From a checkpoint of a small transformer trained on Wikipedia.
Size: 12 layers, MLP 1280 SwiGLU, vocabulary 8943, 23.4M parameters.
Architecture: rotary positions, untied embeddings.
Training: a variant of SOAP for these matrices, 371M tokens, 5660 steps.
Each number is 128 + 32 x the weight over its row's rms, rounded and kept within 0 to 255. Layers, rows and columns count from 0. Numbers have three digits each. The size before them is the row's rms in percent of the matrix's.

# layer 4 MLP up, 1280x320, rms 0.143, rows 1036-1107, columns 0-63
122:096101127151129117119224096124132104126110155153132111125139083137195129089095128098137103117118151155146152146144188126133168104144164163117166110090158121119112075074143100116155174135128146
094:125111106167102133139133146105142070082136170154091128058122120096126164098095125101142157086134092115143106150122120158146168135114113144116124088086131174161205145097137160171125126122123105
099:132097156131145124095136171142097149081172181136170115114065156168116087153094157131126171142111139132143110178152140112167164147183102155103100111101143144120132095144116153167117079105124065
112:097127072117095172111150194151107174140147132122152153151113132154134136065103109167136128094113128119090131109136150150138105098112140117078151100142140179110020090151184151142099082085130076
093:108117124116203099168087161151165120143109089119122176165147131166093079143134143067121163123158132081101082096147087142094120122162160091141136160107083150149122089178184049106180153089151166
093:083128147168152094093122143159148121125114144090142068114146143113164145130131163169125112141112099157086102232115126129097149128102153159167139193145146090152113134149139112069077103096108143
101:064123169150113167119118098118103155139137151162137095152075062174178102137138109162043122135116168134172188133108079099118173060134059159172176168153123081089106154140086183150125074090136164
098:089136094094119128107116125143117113132152143105099154146116125127144122096117103152072171119106103198108156130148133083124099200126125142112118157103125151156205166083138095120134152143179141
101:130144120069095110084173144096100181137114137105099128096140120117135118108115123130177116134182151119110099165071118095105091153071115050215168153133149121079089066154182116115127109144118077
100:129147058113107164120180073114146191128182200124073116147105144126155112168192098132073107155135126121095110123143110155115127139146180097089204116126100154177128150175121087111174158139133066
098:120120084165140173190122150157113158126121132141133128135076127106100140158159140128158109137124146093155165159152123071141180141088096069164131131141136118158161128107101149145106122053135127
104:160092144107088101104179171170128133155116133122123093138122111114138047123179145116141095155099104135114105098101095155123093134119097087088073148204176090085155128107127129113134135117168095
105:096126128153112145085089120124155110153149145090159165112111123174169115103073117123192115111158119200194118196161129173166139123118120173134161156056132108108133101092100168070094143136078134
101:145166121122214129130150166119117133175162146117179091128118149122077168117150134096161122196112138132109053157092095087144113138142097093105159071077074103093156162130114124166148058095120128
090:089158128094150122108129069113136224107131148112156134107099129100101105152170128129142170071109142138078168090132200050124096138094110177146110140174142118156153151069127154132107150151106139
103:151114108111110099166131104130125151138154120190130127071139108109139149084132098143185142161124177113096082116115114106176149140120177121110166166066097161139082096130171074056100131130156133
096:122069108121087067071115114025131112177074114159142140140126071186105108191173122126114095134182142150173085139138125212114109104177149111079140166065152129125154133086140142159070144101067103
097:115158138120101144131159149132110127159148159105152148109189091131117106146089136129181125131086096146111163128096124148160167156105113160152097116134040159105143157035160088072092148114145103
110:114093121109134069159174147081189168167098120125121126106108100137112046076140133160076083183132132141105133101130109134119126179094148078203160098127152107143187155157154144097115155113176117
103:129146152168112148172114114150110158139135088136127136153181134109147116139096113101127094127213149196115152140165171135100145128113161153163068081086157157120020068136119097115154106069125137
096:162146114165184142143134120101110096194136164132122140183097150186072110204169115077096095129129141151086060124086107116064119068147073148104102124095045101182152130104092115166160159148165082
097:147126070106127087159134122126104134131114153190139118101171057094162149109151123127137139147113088125164140137176136180114126112210091156153123065119126155140147127152079178092149085137137162
093:080041126161129121188169150107176105093061156110138110143116118109137139163034114071164126073110137112091180123180109106087152146144062126099087074155145122111102131103154105154123154110068160
096:089100126164230120137138151212093127119133139123119168174157128090135104141145139127152134175117089056143112106089153117145074091122196123173129117145121106121095130173132054171095105105152108
101:136097184125126128153133120088066069182095152138135157117089107130144047106144161099125177086120099144138109131108171086144078098102164118204112142140158111122116092082164099158090168150178125
104:086114196140175152116133106122100149124103152179106103110113137150119164076105173142184127099166144136049122132121080112119159157110139057118170141114195115138067144154153117190171115099157078
099:106139120106172164096133085085094140129148137126147088114081175122165156165111132086119084101126092164095086133144132095136140164109172124178127131204155179128115140141141111189156109098084116
098:106087074139135089180166103155141087134107110151069127148090116164036108167138176110081119166166119135136173072078115115103149115145119148112098136147174126163115095078089147135129209043195106
100:108168127118096067155112153167056060190097139112126140133179104095138133173170154079187135116085167139124171159072159096128114158119087156110086104109155171160137129121065121112138087072160111
099:148180090114108113177111124165130111128085095138100112168162162192137140185134070082093082153139128135153088167124186140128128147100136148097079085128134158087149090106125126187186158061129140
088:129112143151081149119111115157134113119104154091129072176107152059162167087123080120135127192055115104175189126073136140081131090113102140106148157143139144115138152061169130109120144115105045
096:103191161126134077162122180144078128120170103105116122121184166189124130177118198129153152148110076135126160068166128110144063122102128152093071155090120083121169096141133144101170140143178078
112:141147127207134159134138108107177148163153169103151122124059149150162167119123152086091159159171144073156145129114096164104128171157123151131117111168146165169135123166075134140132138123116123
097:148078104122126093117153148122120057166155136120114112103151154116135217097200077125174150189091118115066176124120158105092088126142100169191108125142097086089101128094192121151124065105130096
096:187143201162171113165151102113134086079085128122103107120150090093114154113134138102149067172070168101138118145152118156136132109157134097102086121201160134126131097110083103108127132112162124
102:098166221117115156157078138176077185091145092136170103119134083146105110177118112122115143137105083172128146089097156132102125174080087174106138104144064132137106090155164111108121165063156176
100:101078177174084168126120189110125049104168076132121142096130128107101175101124137113109146155145159128176097195176100160121087141070114103092125141143128114143116135085129144062126139158128097
108:072120194153077189152122100126102142156111132105082108164184103110093105111167123119101143149130164135086108161154090147126160141160143134103141108117104162133167138114152138060147081137093140
099:094099135155080146157142114098092120172138149153085166134060156109129089114161118156092110150093098120082091155110112165150131121138149097159110139117130178151150096090167165181120129078129139
095:070168116129174081114153142113084166190082125159139123163077133141146123073117141091135125147157096078149131121160084090115140156144123171145129066160153143158139142065062112107174123127177153
101:104088134166125145136051134111123097135115116072125147188156165157133141154098161103104116143127138160093133203196160137126104117158143109139058197179147100167148133101119136092069067136074185
101:118115103147125135133181131139175176110102141149138118099123086091120100120160158109131145136152072081078184102114059120111106172134109090084171093150097120175138140083126125124144215159080079
102:132104120176116128154111119113103125163088107102120147169137111089102136135125163141151191097114215158138110131155087150163107172143094151174100132069125118186110149153178124052127110088179150
097:115084170158110160141170066135108093141141108107099138099169139149093174089152110117052142112088109106090104133153167144134163107051091088070197153099117129109137107130148104085103141120074133
101:160146098182114128167140118160140136103112150112135072125074123120137151130171197117127174108118067089120122147188066072123104139114143143122152083126110088218108134147187112096100104098084138
097:048180154107101098117100162117102139057144151162100168117141154133133103149136113117133138079113140181053120137164080125181096108130101087182190141155126093151069134113093091118144136126178099
105:078146160067175130129093158144034147116149194077111164138148138076111115124133178145053134177154119083097089149155102122150100132157125115182075115165124093121091106044152128140118116143121102
098:118115087134166117156112086169122090133111114101171112161064129167074117143143087142125108119120107117156167159111187090111088131160143152131125148153112162140142116134040097124184138161114139
103:124116116093136092164116177116118135126093140120133133114159142162113100094098106169125116132103079109112069123118088125112129121114088145118164092112138124106130120158181181178142151191192130
107:157150145160090124114112103192117112117152143147080120102159183115113106107167176144145161138171134153118149107151073115082148135118149115112137133105117075109130127105159153144117064151108149
106:144124022100109180136158150142140143130119141151127145092118102147142174126115155125104223117135112178135103192175099160162086154177149067103088134173128130147087111066133151132121118103091123
111:159092131105100138146132147127160114184132165110129158078163100124133097113116129190129142078091129131103109174155123127140152099121090140168120032137182118123131128151101124159112123174087073
098:137204116132155140148129128128170089029110138169088126103170097138136071110109135125143112167116077117140109143178150139130148100217144154193134143124122053155125111099102111102173135145168109
100:141133160176107111085135126196135090113215121126133091094192129121153107099157136146135108223076106106101131110150188025098141091089126112148122157138161141136087124101160154151165154148176107
097:167183131090141122118165134117176106139130160137098129093182059117131105171119105174177185148156134186165142114123074116128117160087177154126167165075145176113117081130100152086119148139091132
100:129111137195121135106097149126103137120162183140109140128147200100102112147092167163095154141130109068195097042139149098138101145149121153104155147075114193112182173156145129153146094094191112
100:077114152120133144093073151133094142094131105106095183125105074134122106120160116127152139075137125115139130166174127129119103088105148138136223093154130125114129132158102132172151135113093102
098:122120154129138151087146118147115146148116079133181089147080116125142112128167113132075115150149248136062140120133097107118112130107170166113156149148179143114162143178117090167129067127149147
099:138119148121159138132091148175136076143158169130139132144181133160139129165141088119171156082102064110135139130143118133146108112091119110142130153093092095138173186110066173114098104131091096
098:124126128136181162100168124133143180121123113117190107122169115099160120191129103114152083127144147180168170101121106145103081110111094073145126159131153089128111172120105144103136117145130070
101:112125107131083169058066182182132056101122162174168111153166121128156138154148154078117178135146109067127111149142150162121103086079090123120105154124117112142095166109091123116127061192138116
100:082113154150171112136153084102096119140118085081086082094078151126112083095155110150106113116181111125153088127107079113152161120154145196143147183125134105121146117121108169154123151098152167
104:085085129137178173136142127118148124141114086126090075128148165160126149105078049095169145214175085158143183108098193164112146133124037179115104129127131098106120164069097121102153065110143155
100:136199129083137111126121151123132143081177094143155100144169195171116119119083087111099104106118077123117135096149077086138206108103124124179146138134087162136176138172123167056121050159078119
094:139125152123127228159101155151178163123140085139131150125136144075128128113103120143109158124120133132104103096136123137123151131120146135115163140112148056155128155137117113105105172125081088
093:173189141162157119121067169093143065118113129123138145132085134117132166161161119206044157159109159138138119115113103134071127106113156116143100111133144083121145140231145084142139133144089121
096:125186116116143132087155166165120124111146084128097100110130118082108124184177134097154123108101116129132138138100149151133146095091124127138071133183130128087156124089170089172083106135109215
099:089166132099133111115161125124175133121142148174095153150137160122059110113138121123155117133166107165081094110079111149095081057149147181140081150163126092132159140080127143149117190144155120
097:111120128107091089099093116149112137136129133182143148146147102110140067124123052121107152114130158150084157093074107130146113146133108165131166129143074094078163111096113112083086103149161100
101:175090090186095089107110078115141193093122147119123086089199165119165107120117061120107142127158091102153133179131147130106148142130150131087170103140177150143068106124099161131122141119151119
110:119128128158148055101108161157168120145118071120064112074150132122100128195116098163103078116129185131149141112094111170141126072167055090112112118118144179131092076161129093149088122130099072
103:067132142108124145136104127118111097156142090097049143105161115074090100107118120111137129143154125136122105117149149129140180088122171128184033145134097155189120168149158155142085171098171175
# layer 4 MLP down (transposed), 1280x320, rms 0.138, rows 1036-1106, columns 0-63
094:121135120087105124109118127106103109099135127095150133146180159140104121103114114086128152125144129135119192138172124129118118133105137140123106113126113137119145091078133142139161171122116130
096:124118165090149183120210127129061068118170172112152104114139074107106121106159143102123180100096158083116090160107066130155166176116163157146125066145148122142160166115108120210141086086131094
100:179107145141169095117006163048132132090158110141144132184097096114118121106137054177161085108125146104163044159110089124112118186164082135130159151124162115102112099145127178041147148131146103
099:142077093196110117145148125177099158103158136197138091135152163152141109132137155131072064175086149144125164123104142058135129047074180165139154050115107149084104146112147161152130130080109094
093:149075083161073163094187115073143056132116157135103074160139144148105115110134126102101115157155104168144153115144150081143088115074158196090152114152123090184172157158106141190099129162129141
099:136092125148161167119215128104126098138123157128139118073162160108113100054070132149083153162146121129089123116108093153130174138183108130163145151172096152122139116104152046143094117149158148
102:132174119113106102109132154154160111202091108138101148101123134179139050133150078157121197140190175161140129143161133126144124085107130168129134109166161173116101136192117115109149118122107101
099:147099118165179059124089113127104167151194172116102175168171042136098089113081134152143116153170147125110074180154135171087075138172114118208076147176106124136142110101127127202158062124140117
100:116147109105149156117080141159141119151105121177047180074103122095164118113115094056157124130168118138123135141086057116099132159140144124112158085131098124161200128184146172162163127133174162
099:141122094180067124192122117101139140114130126118143102144103076082138137105102103099140140102137109160137110133061114167152103162099138119153151148130160184121083138114104121073104151097144171
104:081139068150151093083153067128106102144114136107137103077111188146134112120124100118143139116134103182131107078126134152076151121115149162097113155065139148104192144122062106128063064124131136
107:146109139152078125146146162139090132160110109156167132082120153114210097171130100120181138099135116114122117088079097138122120167105107114071082245153128097064058180168123153056157087132156130
104:089124106148100081100095120178082100090137160085118162158162139131151115103121124101116168093131210151117197150103141140113105101065114126143150087090151120065096124159111072083112129124121147
106:145099084113128072124121115150110108031128123127156126128165134131087143179172113131078112148176083131160093148119182130107119167101123117134086122129145176118126117148140130132120137119101146
092:133112117174166169187141097085101136094154079095093070113126163165114082081107149121132099086150119126110068127091116125140107049133129158117120140157147104130113218155089122150155088161178115
105:113157120071105135113041108103092192118190154108114119061167132128103104129174150161057191182085134122091152154100155095152143096098121070109097142111145156129089134090121129151110163110107101
099:128072143172131107134094113103145135096132156101127110132168083131160106122129104083158134125203124062145142080131123101139137165086134065130121119178148125083167130163110110077103093164096126
099:147108112091160171181150140126145102116131102139151111172140126178161143116123131085078122167100116112057089090143167080141120180115157153172101126132087144157118130124118060177171127104174118
101:099094167105124184182195113152168105117119115117124148100140131157157201091112168109155120085170083158131069129111125137156127175123095153119120107163139109150132136084093150107176094141045122
105:108146142117159162133175118093125166160132077178067160130141144138140120100102171131151181152126118129126137070202084123112173154177110093076069176111161125188131120125119144117139096139086134
097:149121161157078091148009179049071124066076089159180107107129161215174140188173170160106106139100091167140122108138067150153145160126155124123132115119147130068149092111119120127042109175125151
100:202097090151037124152190105133111123119097147126137124139121039113155116130101074165127120163089130107077079138102049135158132108164071109098073140153130142112169150173119201117113088178109167
096:097150127158123183121165128132171102175159107169109124128094122152148071154176088140130124122151113113102082152165186154133163091122101138146092142074179164141174135123098142090114037130156100
097:144011155132152108162072140139082085122156125130118145099146097156129166150105078087136155123096113185085150122107126096141124124143105184131131125131179115106132124107147084089129211066143111
100:100146191110139064135218128150132107125152095143096109153165171102133133143157136090175189107094061146100058138121138163122064136115170139117121125123168097198089108121144145118120109131101181
097:196160157137118187103204135111230130104138161137134115093135106118129162162125119112170151173084095107149134085121102158110141171111125159116149095108107112112070119133147116115173077062126065
099:131098117140149124124219120133155107132146113141080154114124155134125151122142153124131095066142162116116110138132065162103109084061123142104098141158064141166145126164039092115098111102120173
096:155159099052143129064099078140138135156104161125116136134177147119118108156131111121116131184157054167085173138094111113157196107129099094159114192120132134221147176119138166104151124156180088
100:109171141148103153141229095111099094092130130102078159149086125165120131136138116182147129136113142148140105091098135107148100106121135112123061144186096129095157117082205109140147103141090097
102:116140192148156124120227134116177139123086109125171091123117178186113141131151130087086091158115146110112144107108094084083150132116170143128104115135093147067179162126160106142148158094081090
090:149097182136170124125000075132104086126109053076093117143140157186131101138157156123080093129087139152164113096134051171135203177155168152139090108154164149108175182117146075108115161107100135
100:077144154128165165110109090124166148150173140145132135123103154154116089181180088178134144137145132156122120112169144120143086099164189086118141111130142155115106070153115156095115125141170142
108:098150142128168187167220142082165150124108129115102196150124122110108086156133128112169174117130080116142135137111155088164110162109152147166124158124198145125149137136055130122113115097121166
100:173147136140076160118138082165148095151119079082145066145118131112114129133145137109099076136101106098094164160094099091176154132120062130147129111060111106128101119140158118091098075135090199
095:109123154132174156124047116170127065086123151133134126105137165141124155136090118150143142124076164137132145144109134148201090124079158153134119110150145127137179135127065100122105136135111157
098:195163178160151167151255180091174170174117156122141106134101148061085136136076157071150185139188172153172117138123151132144090121107103100158124130121148143117118146097120152113124097126090142
104:119129175106088101116111122186170158165130172105186146145097173113104119116123126132119098124140039094066146092137094106059163126074058141095128085158178118087140102148133147111105148130140201
107:109121121118169092174112071098077119058153172122102065159159135100141145156112063102151083170099151143109122143146072117121123133151046149147102149161132116153138132097147114057123120100100132
102:095133148145138167146133160153150153153132113092088141161128079133141153139173120186070152138093115093124097135105191067159097058140108058211138118120131154061156138096178126160115078083179147
099:083144155151178129115153123180135157188129143169144148164167155119131153138153146171184130139216190063150118096156154124105089068137139082086096096158153153145142099087148096136069071140145134
098:165123168112169151131060095116114129103108155131077127144184107155074197137093128114129128059157120122157117155161149149142097122119148155100105057115177106152130147068096116184078144075136092
101:138100124103153106132084102086153120143169124106197190126091148065116075150158118160145108148182070086157166117173079133130097103140087157093130138122163131181104108135149117124143121124129113
101:104124149118095130158166123141111113159135111128076129181116139072048138112068114107136114116096121049065091151143143138133131155178121137175153084129100135095123156071143127082162144143165054
096:127104159122141075083097134122146173130069120120148212182151087083107146137131131162135136169128164139183127074073108167097114170099175174126116113119153143047082114116126091083150157131154198
103:143120169200152120115107116082161111148137166091084116124135069117137149122168153165173162094121136196160107147112142120118059102154119120126137199065148164072144081113071116098124101064121137
096:097162064109112154157148134135149157156142115164122173176102130111125144130072161087118117124105082144209135138177153111140103116157103110167115059138144129132081201077158063107151106097125147
106:145124103146173152159181110124129135119092151104107144165116105132073086158140136143131127204123107178171143169185125130107106135186120093110069141137122101070120162070196054133078160167164103
096:087115095114131160113154090077158150177129088162122132097103154123168143128142178153142150177151110151139162113181142154166086103153102127143223155174121104095119089109093170080145121080104130
101:154089122083145144104053172118142109050062131083107098135167118149158125159162152141124157169127123098104122122095097114137117103147107060111090180178136128115146099174140173175157095118130153
105:140145153172119102114167116215139136192122107140109126123130131097120097115110131100147072074090153117198132134128158118169160118159151049144163095142164110199193164114102149201142066139175155
104:169091150126158164153255138142148117150140110113137133107084066137168139076124172135121168147129079093121154125150113204126110151142175120161099142153135145118082124095134099172176125137175107
102:087084130093110162169255154142106151121105123101074185122109088078118114129083130125220081074113123140116161162202102109093138123113067154132165107159131141147112112114162157142101089140115130
099:149134131121118191140195205088147138151109103139126140120217124100156147153116131164139122099145095106116141117124096085137131151091129093141132110070126099105028120152160214121159112133115148
101:111081101109158136140086108120081128088140085098112109167116115133087082118190164157136101157119133117101169124121141123136115078123119135173101123078062128048090117091121120152118153145172120
096:100104137126108165102000120105096096141106136114160101109135148141107084160106074142107146100130125165174132142107165077145078165134128133170134087070127134156125038118135142188199106131121110
098:139091146147135080106048166093091093111126143114095089066096172140145118109139088134087142157158049092133085103178112110151120128139163141117143153037105155143157098213138090136119135118118102
097:101178131105132145135196156093168116133029114100149181127088149052090106152087116033196140135096127110148164138169150143121149135136099167151147179114142137105127122113119114105180109148127090
093:084085164143104156107101137128082157137131158149109127116188130157093157148173131119195112130199132092135138154105121084132117161140145086138183105141125100112156106139190162100092114143162135
104:107110126128102117139075109158168157114151135112112077111145161170208140154129105172118130127096138175111153102132125174147186145123081121153113139159125121165167171103109141156164175174169147
098:120137122097153160089083131138082161124139149113099141116152155150120157151113136086124082118138091132168105084086117163096145111136171145123101118158128154124103138078087041094112103115111155
099:148110203096152101106128111184132140134101079218145107185094105118130115155168142124098167145146171093090143140106106140119145111095106183099175154171100139168149122168146145149151130118129057
101:124192132135168116121177163121177142054082130148139098134111125174117152123124168106143089185158134167157086137132110126171204169075117106139176119125123097151120072080111161120157141108130194
097:122133127188133135093000144145146167156108081134154149097100048124110118086126171101173138079145101149101134119153133123143079153112121123152173106113142150141128088180139117112168143178097126
101:098099129155152129078135131086205131173133105152141104135174096153102121204130115103120116167072202073152136162107150205103084141115115083181128131169120128155138148105117164117070112127118122
100:064145083170160180128054134184141141118161105153166152130082125140124151152143158086111131103175106116179147114111142111172080145158169156114173184082140175174122184164134148120168129081096159
093:145214154148162171173108098125110169136126145167165116119118159123130107124109120117116087062167142159134157132163155098143196127133126159148128077151113125100121143130130099142091166093152100
100:163146193135128098094177072119107077120111099125127124205095086107176120101127138118104109153089107071120134081118149107146175150106134103123125148148104171127134145114135085096096128143135158
103:065124125087170115105180171057103155047135147087164140083172150089106092149139184134187081136078123116126138154100141107147146134108214060183120136126149163104135170084181119130131103168140172
100:134178126152116158150125156122176116211106127118173166122125157131142106120144170154153126128127154181108142055142183163151090114169172168136151163175145118121136149149171131152067109101146170
102:183110135130151154148092153156114177136141080090089129149127097169112176101104189103073121121115076100099119121150148183119090081166121125082114166117153084144095093141108190105103187099131151
102:140086128139142104098113155153153116163115147105130065127134146174101124158113077140121085109133150127106119171094132160135110141109079134133151150115082144078150164114177131167050224171098123
# layer 4 MLP gate, 1280x320, rms 0.146, rows 1037-1107, columns 0-63
091:079134098077103159190148112143085144121169103094140098069154141134096120155131109182139131100109104093167157098081107111171116129075156154069165109128109119083171098112110177144118103053131103
098:117162148096116121202098080085061102147115118136174110233110132159111139048108133101162110107108101148142135120141094125083126128102169149098164100161106115097110073122176157088059118108139141
114:122111108140140166118101144091123114123153152181116167115113142104117118140134112086156169151187197151144110116134150150098124081136107131148092121168123129127121066145107140167119084104111096
087:114149105088102108106136162091111109107113149121111164073155109107068136088166135143139122153103104114135099110127129138163089170112115096117188164154128097092095098172124165132153150081103116
097:161145158115160119190094119111095110154062142146162103128152089137141067136162157125111124127115141162116131151177135116105121101138101111135112157154046136126101116154154085170079144141182082
101:117170096138183061155101127125153139185072139120142056121179120130138137150051135137092164176111120127159134132164105093112113140100139106143129127119128201154158147132123074136152113105114123
098:114129093163085139131147190152126117153128143106125105106112130109169129166190126112116092122110163108138058118140122069104123155100119105147108147082161172183094130159095124192156119087104127
097:128113148082134117192125149066142185102127130112119145143187120141143098135137156107098094138070130140074090149161146105133118205161119104097112151134081107127145116114170103111171109145137122
103:092136173091152115170108166076122128151114106105127156177119177126100105120115100133123142169093151150086104062133114186163098062171123130170117169116146111068166150167178097163085126114188159
101:169102127177149170112121123124124117124095143162144155111163091144175110059095102104161112159143171137128166099112140143130121154122151091087176128068148143088090152120057139137120119125102138
102:124109116206148088114092115178117128135156167146092111119076138108080193119134143152108127112158155163157156136073086160189162103137072148107128123096141072084181088115188131090125119172135160
100:105138142163132138088140147165152126060223082109092105122177085182155143130117152101167115142110137100115078138107117171200117125158140161131147150163099109085087106131145121151159103086065185
100:119150130120092135155116114164127130125125177093154167113039159109074168179141110139119130163142145098160136168065127135122132143117132076122094065089141082156097142076154113126160146153145118
093:147100128138076152129115117078133107119142133162078123108152138112086140188104156137106190140113123143100111115145148082160109154108144072114139099106080104151091104147163102080118132218110132
105:086116104119168145069158125096126196145142173090159113064086153122137176168166099087109063146099126125137134082146065138181109091158168154163136158124110158169112074098137145128088080127088122
095:148127180132124107145187106157130130064149169165098146087141118130124132137097137160184157074144174069152125104109132145141155112121112103115129140170184123149166100163122090136111133135160173
098:123123140092103103140110125135099129098177105128150134120104091108106168142147159160186107132121161172116196134134100156122127130180161111111148128145087145148115105172138149120147099100134170
107:098216168139121076187149133124108209143172198093155069149156106154159133118123109107101158129121163128131133147111091096128187140141125145134179083158104140114161104130158146063171211127090124
110:123153129120096145089135096086071120123118189132071116159172185118125077088028140137116106104187069114135174159103148099046100155107132127204105165183193136126201100096142117143157113155080138
096:170145155171105202114127138052163137104113153072130105135111107084125130117171124157197115135132132103114100135104170063164122110100156112137136104136157135137144137173101101124124153101132152
104:104099129160124219098114159136123106068099127125140115175096106149154099125128161167132104150106149126137195126089101147128115133123152161136084157153087162134136074170145109122136192179176150
095:161128172129138080146094127062149151161102132076125180103176141167133123160109061119189151126158097107112112146067079123136106134140123094127118126137123109110120152052144162115105150112157160
096:161134115161096139175135092133107094174146118125175165109138137197144127163034110135105150133108142165110164092089145160082163153080099076138166095088070123053122076110120173118160083116117155
099:151181188086123082144162206106192142165109131089166150140171149158082158144113176113084132151114132075108164144178121060131164114121129146116138132099141133187125158090140107121150150084194139
107:062101108077116118191138154126141146098141180126121112075136090178172140115167162084107066140149146112086149066136095104131127127131159110165157100119124121167127094169103146146130178122169150
103:088081127170182133086126140080092113144149091139151127131089091093156124135131129099159148141123035146134099145129192152074100149122145177080121102140100137182179121109193128175154187132116100
094:093128136096109142091147116056103139161082139165152132165107139068159078162101149062158193128118146088164107151083147127100169071134195147103166157082128137143114157096145179150111106127130125
098:118124064102121071148086117153169108093079122140150189128073037095145089104093110124141088118152111132164123172124161109151069118118152074139132111159109081090150099187142126118087110165156070
094:083098108171113084112089138101125102110106155129128159138149069132102127210059114130118145175133129096129090164134141134084102137083153189179136109176174111052171094100131119092118135074104101
093:140122117109135158178145127080104152163183143114166089090148147145108140135137098215166140145121091095128105153076112129132181150118156122122058118141136101068121157074142128114122143127116125
099:115136101152091143110158108149221136103193073129134124145130152091071202139176124139108100084115150133120141081127105106143162189057119110189106092139125111169184062116168112181086110183079170
114:121103107171139115136100107071145168116167115144072179185144094148094122090162116132150131127152155179097162160088164116175075106094148100159104167111142076122128111118103128204081146079171182
100:102072142071117076111130123119130166114116153185114131131137136158106101082179167133103131182118129161117131159098136147157110120121106120105074116142182112152080129146131117134163117148137148
096:043078099126087116059124106097151101191087063076107186170138155151110135176181173092058178093157117094142129134078130087129092181176139123095142151124069141089130099120141186195114162141084163
102:141091167130122191110107178144127132118079085165143110189119095122173135153158108171203189123111086102087152138153142151096052171147207131104118091150086109134120083121194114104134115088092155
106:140126106192116150179116108092118157109158111207193170081174100125170163139167172142141110189180126111124114141157212112136073126099185169089091145124120099149108119181139209107129078108179148
104:085070065111146179116080157106114106138093064110098112129141142104134087117089084156105071169151130075161133110050153096141191152169137069133144178149121138102195158133140158058107123049166121
103:072141184119138102129133124168117129134112106138147153099136087148095089186134113118102120089169144126115133121120088078120159149135128126174121146153122104102155114135091134139143086150136081
099:088124044190123090142149137084174114142094056157133144127069174130107117080128096121188118113134092170170126164091134142158165175111109148180181178147117174126137129147130080115068120170200114
095:129188190223145140151199114133165093074127098132051092117124105130101155155105184130165180165083110125101104154111092151125132152200132134123140135128132070100170137130149111080141100141137102
097:221144147107102120120087170106123091131216169122067101104064160142071183139128111082135095099084170100106132075122152087092150152150092101095132166127088119161167142112140131114151163154135144
099:110177174098099080151145120095123161086071093138115178139190073100137130159132128070091118152116175142157157168079151127160070135069192144108122092136114166098127095158114176141110121147122131
100:110088119160152098165128050092125103159132125156096140083123193120103103088188129128082084156088075159124124106131148081139124064162142149143047155175076159139117082134100130143110121118160160
100:105093184096174138139133118131194112121145154113154147107155091135110177090188148146168106141146187102153110163154105113101085134136152149087094127133100091160127153106088123142133188188115120
096:102125243101142098136084208090178135104111135150137103116130109177138135137139118121156162099169108177106118119150131152128130125113099052125174076162128135133136117146154128139112158117155133
103:101111115185088092089117178159146070113111114191209109086144068089137101119163175161164124104123093202138123063132189165162175132134118149162084151090107147114148199128134144152138169115147154
100:132150110104131118118142110138196156093138109138117143067080117120140150176071153152121142152121116123069081054165124167186138088096114104147102126167136156138086144101122165153108115065125154
104:081098082093116124132091116103117102087095087145037124168111155120165154144116125097126118083091125131197204141131198143194143135094117126079060148089119153161102125101128113141143096101117112
101:149156107121190150120118176151173119121106120203114088117184145198129082136175153095176090087075147146099097123103149077095158157110158064078173106120091092076138146091102138125123173138103140
103:094108069131177128129126161101100164118118170155175211130116058142134148132115140106138140135094145152175151085153150088152118129108163140147141120088135126133150082057153133149145166111135137
110:157146109110137115112093064170108156134141131158149193139141085139186144124100119141098109137107132151082095106139149155111170086111146151169124058149117068171146149149145109154109106155096106
094:133118112118155123112114093167114118180145132178141098160118144175174176159135122140114099138134084109119152144138163137080118098142163142116117120141088123118148184153171134124110115139060172
100:152080120096125130108111089130158125135158151094139060089170141124090153157086077180111087119104135207070136161101152101159110157097114123133109065127108106168117148196077140154124117176078126
100:166117125079124148150155113148131083163112150090053099110104134107089123098143062133164139155093104182108169131155158126184066078157143113179136089105067127154146170165163136179168155152118147
103:128112157178097104109068138075084075139137149161088178145187114112148143158111095096135163173158095065135113123134133089113117102112206170123125121131141119144129121102106105134167139118128161
101:102129105122158079133126105120125191142160074103092196124154064094132115157079123180205137075094153121107161153105188129069170088102167108166133081238160113117127072129103160124134102096120144
096:100163135148149149149132102117128083099108146134163187134197108106135151132154183110087181112146066135111135168131140144102188149170143068228118109145082065162111120120137161110147157138145166
105:072107152131098151141097145114079117129109108183108144116131129145137099162105151098137186124078097109150189083162156195154092150148113144114094142111103143185120125136098128167147100162151096
101:154117112094141150058133155147107097159146136162161167147144192048172115086089148115134117154168123181200185122165129152144140098124116117191123084102085063122116100136107178131116068117059101
097:080102230135125082119100115161144129121125094149113102083107115119134153138082152179088065139144155142142118111087099129081145107110144172190105140173170163125104115098186148120182162135108155
100:130103123153128120146147084170140092179116077149074148100169113117178161141107152152141090153138124086147115144107127098174096111127182120141152095090113157100098147178072074103044121123106108
095:169190159124148122123109161146127099117180197183131225126159073082173085129147135195116149155124220130137131132150069097236102104165114140198122111080151111127108099140140151102170079191133170
099:117107116135091109074118107094124179151085127190132110109177144099130080144161145115187155130106099185107085130144147097128189155122120136071130133118168189072110089193080143118161115144122106
099:104136062127123138105133071157128115070168102169151130150097043176105115106059126123123120140119074145144115125120134080121128090125127135091164125174146087128138163121151089151103169041181121
094:083105119110042108171123122094110090142190113170182153127201141182111108071164142164132048101105071118081102148140145127169089110122195094177141111116103134091157123132128144149159154140180150
100:125129130070178119157118115116091124175120174111137171188120062149118150067129097169144119118152145165128165149113137115159112163063197104121172140131109073083137118151103166123172124142126141
099:169139092075177095163131157132131091104171214063138079139184063141101049100133141128100134148102100094135163155189131088161181141115131155120066125157147168168042117150186077148109121114162118
095:083098172130148168143077191145106109148153103104141112154131099146142089159115144084161151038164124165067099120120161095109139106102059142192145152109188112163183130102091101142160144084166155
103:093114138189159154184123179086142108100138115157153181149113096180106170156134110135150088095077125138148102106197151132121137160131115112057120154115067067139153108105136180148202075130190156
107:118099125188119109104076174094162101088129100200102176117149125155152159143148116201075158078144133092142142150142123120156144145169145108105101098132092092128191093158153090113058178103118125
106:151110134091106064121156096121149182140116165163176080201121120117177114121157131227201211141117133175157081179169125107119115145077092135137121126134105127107133136128117147172119140127072121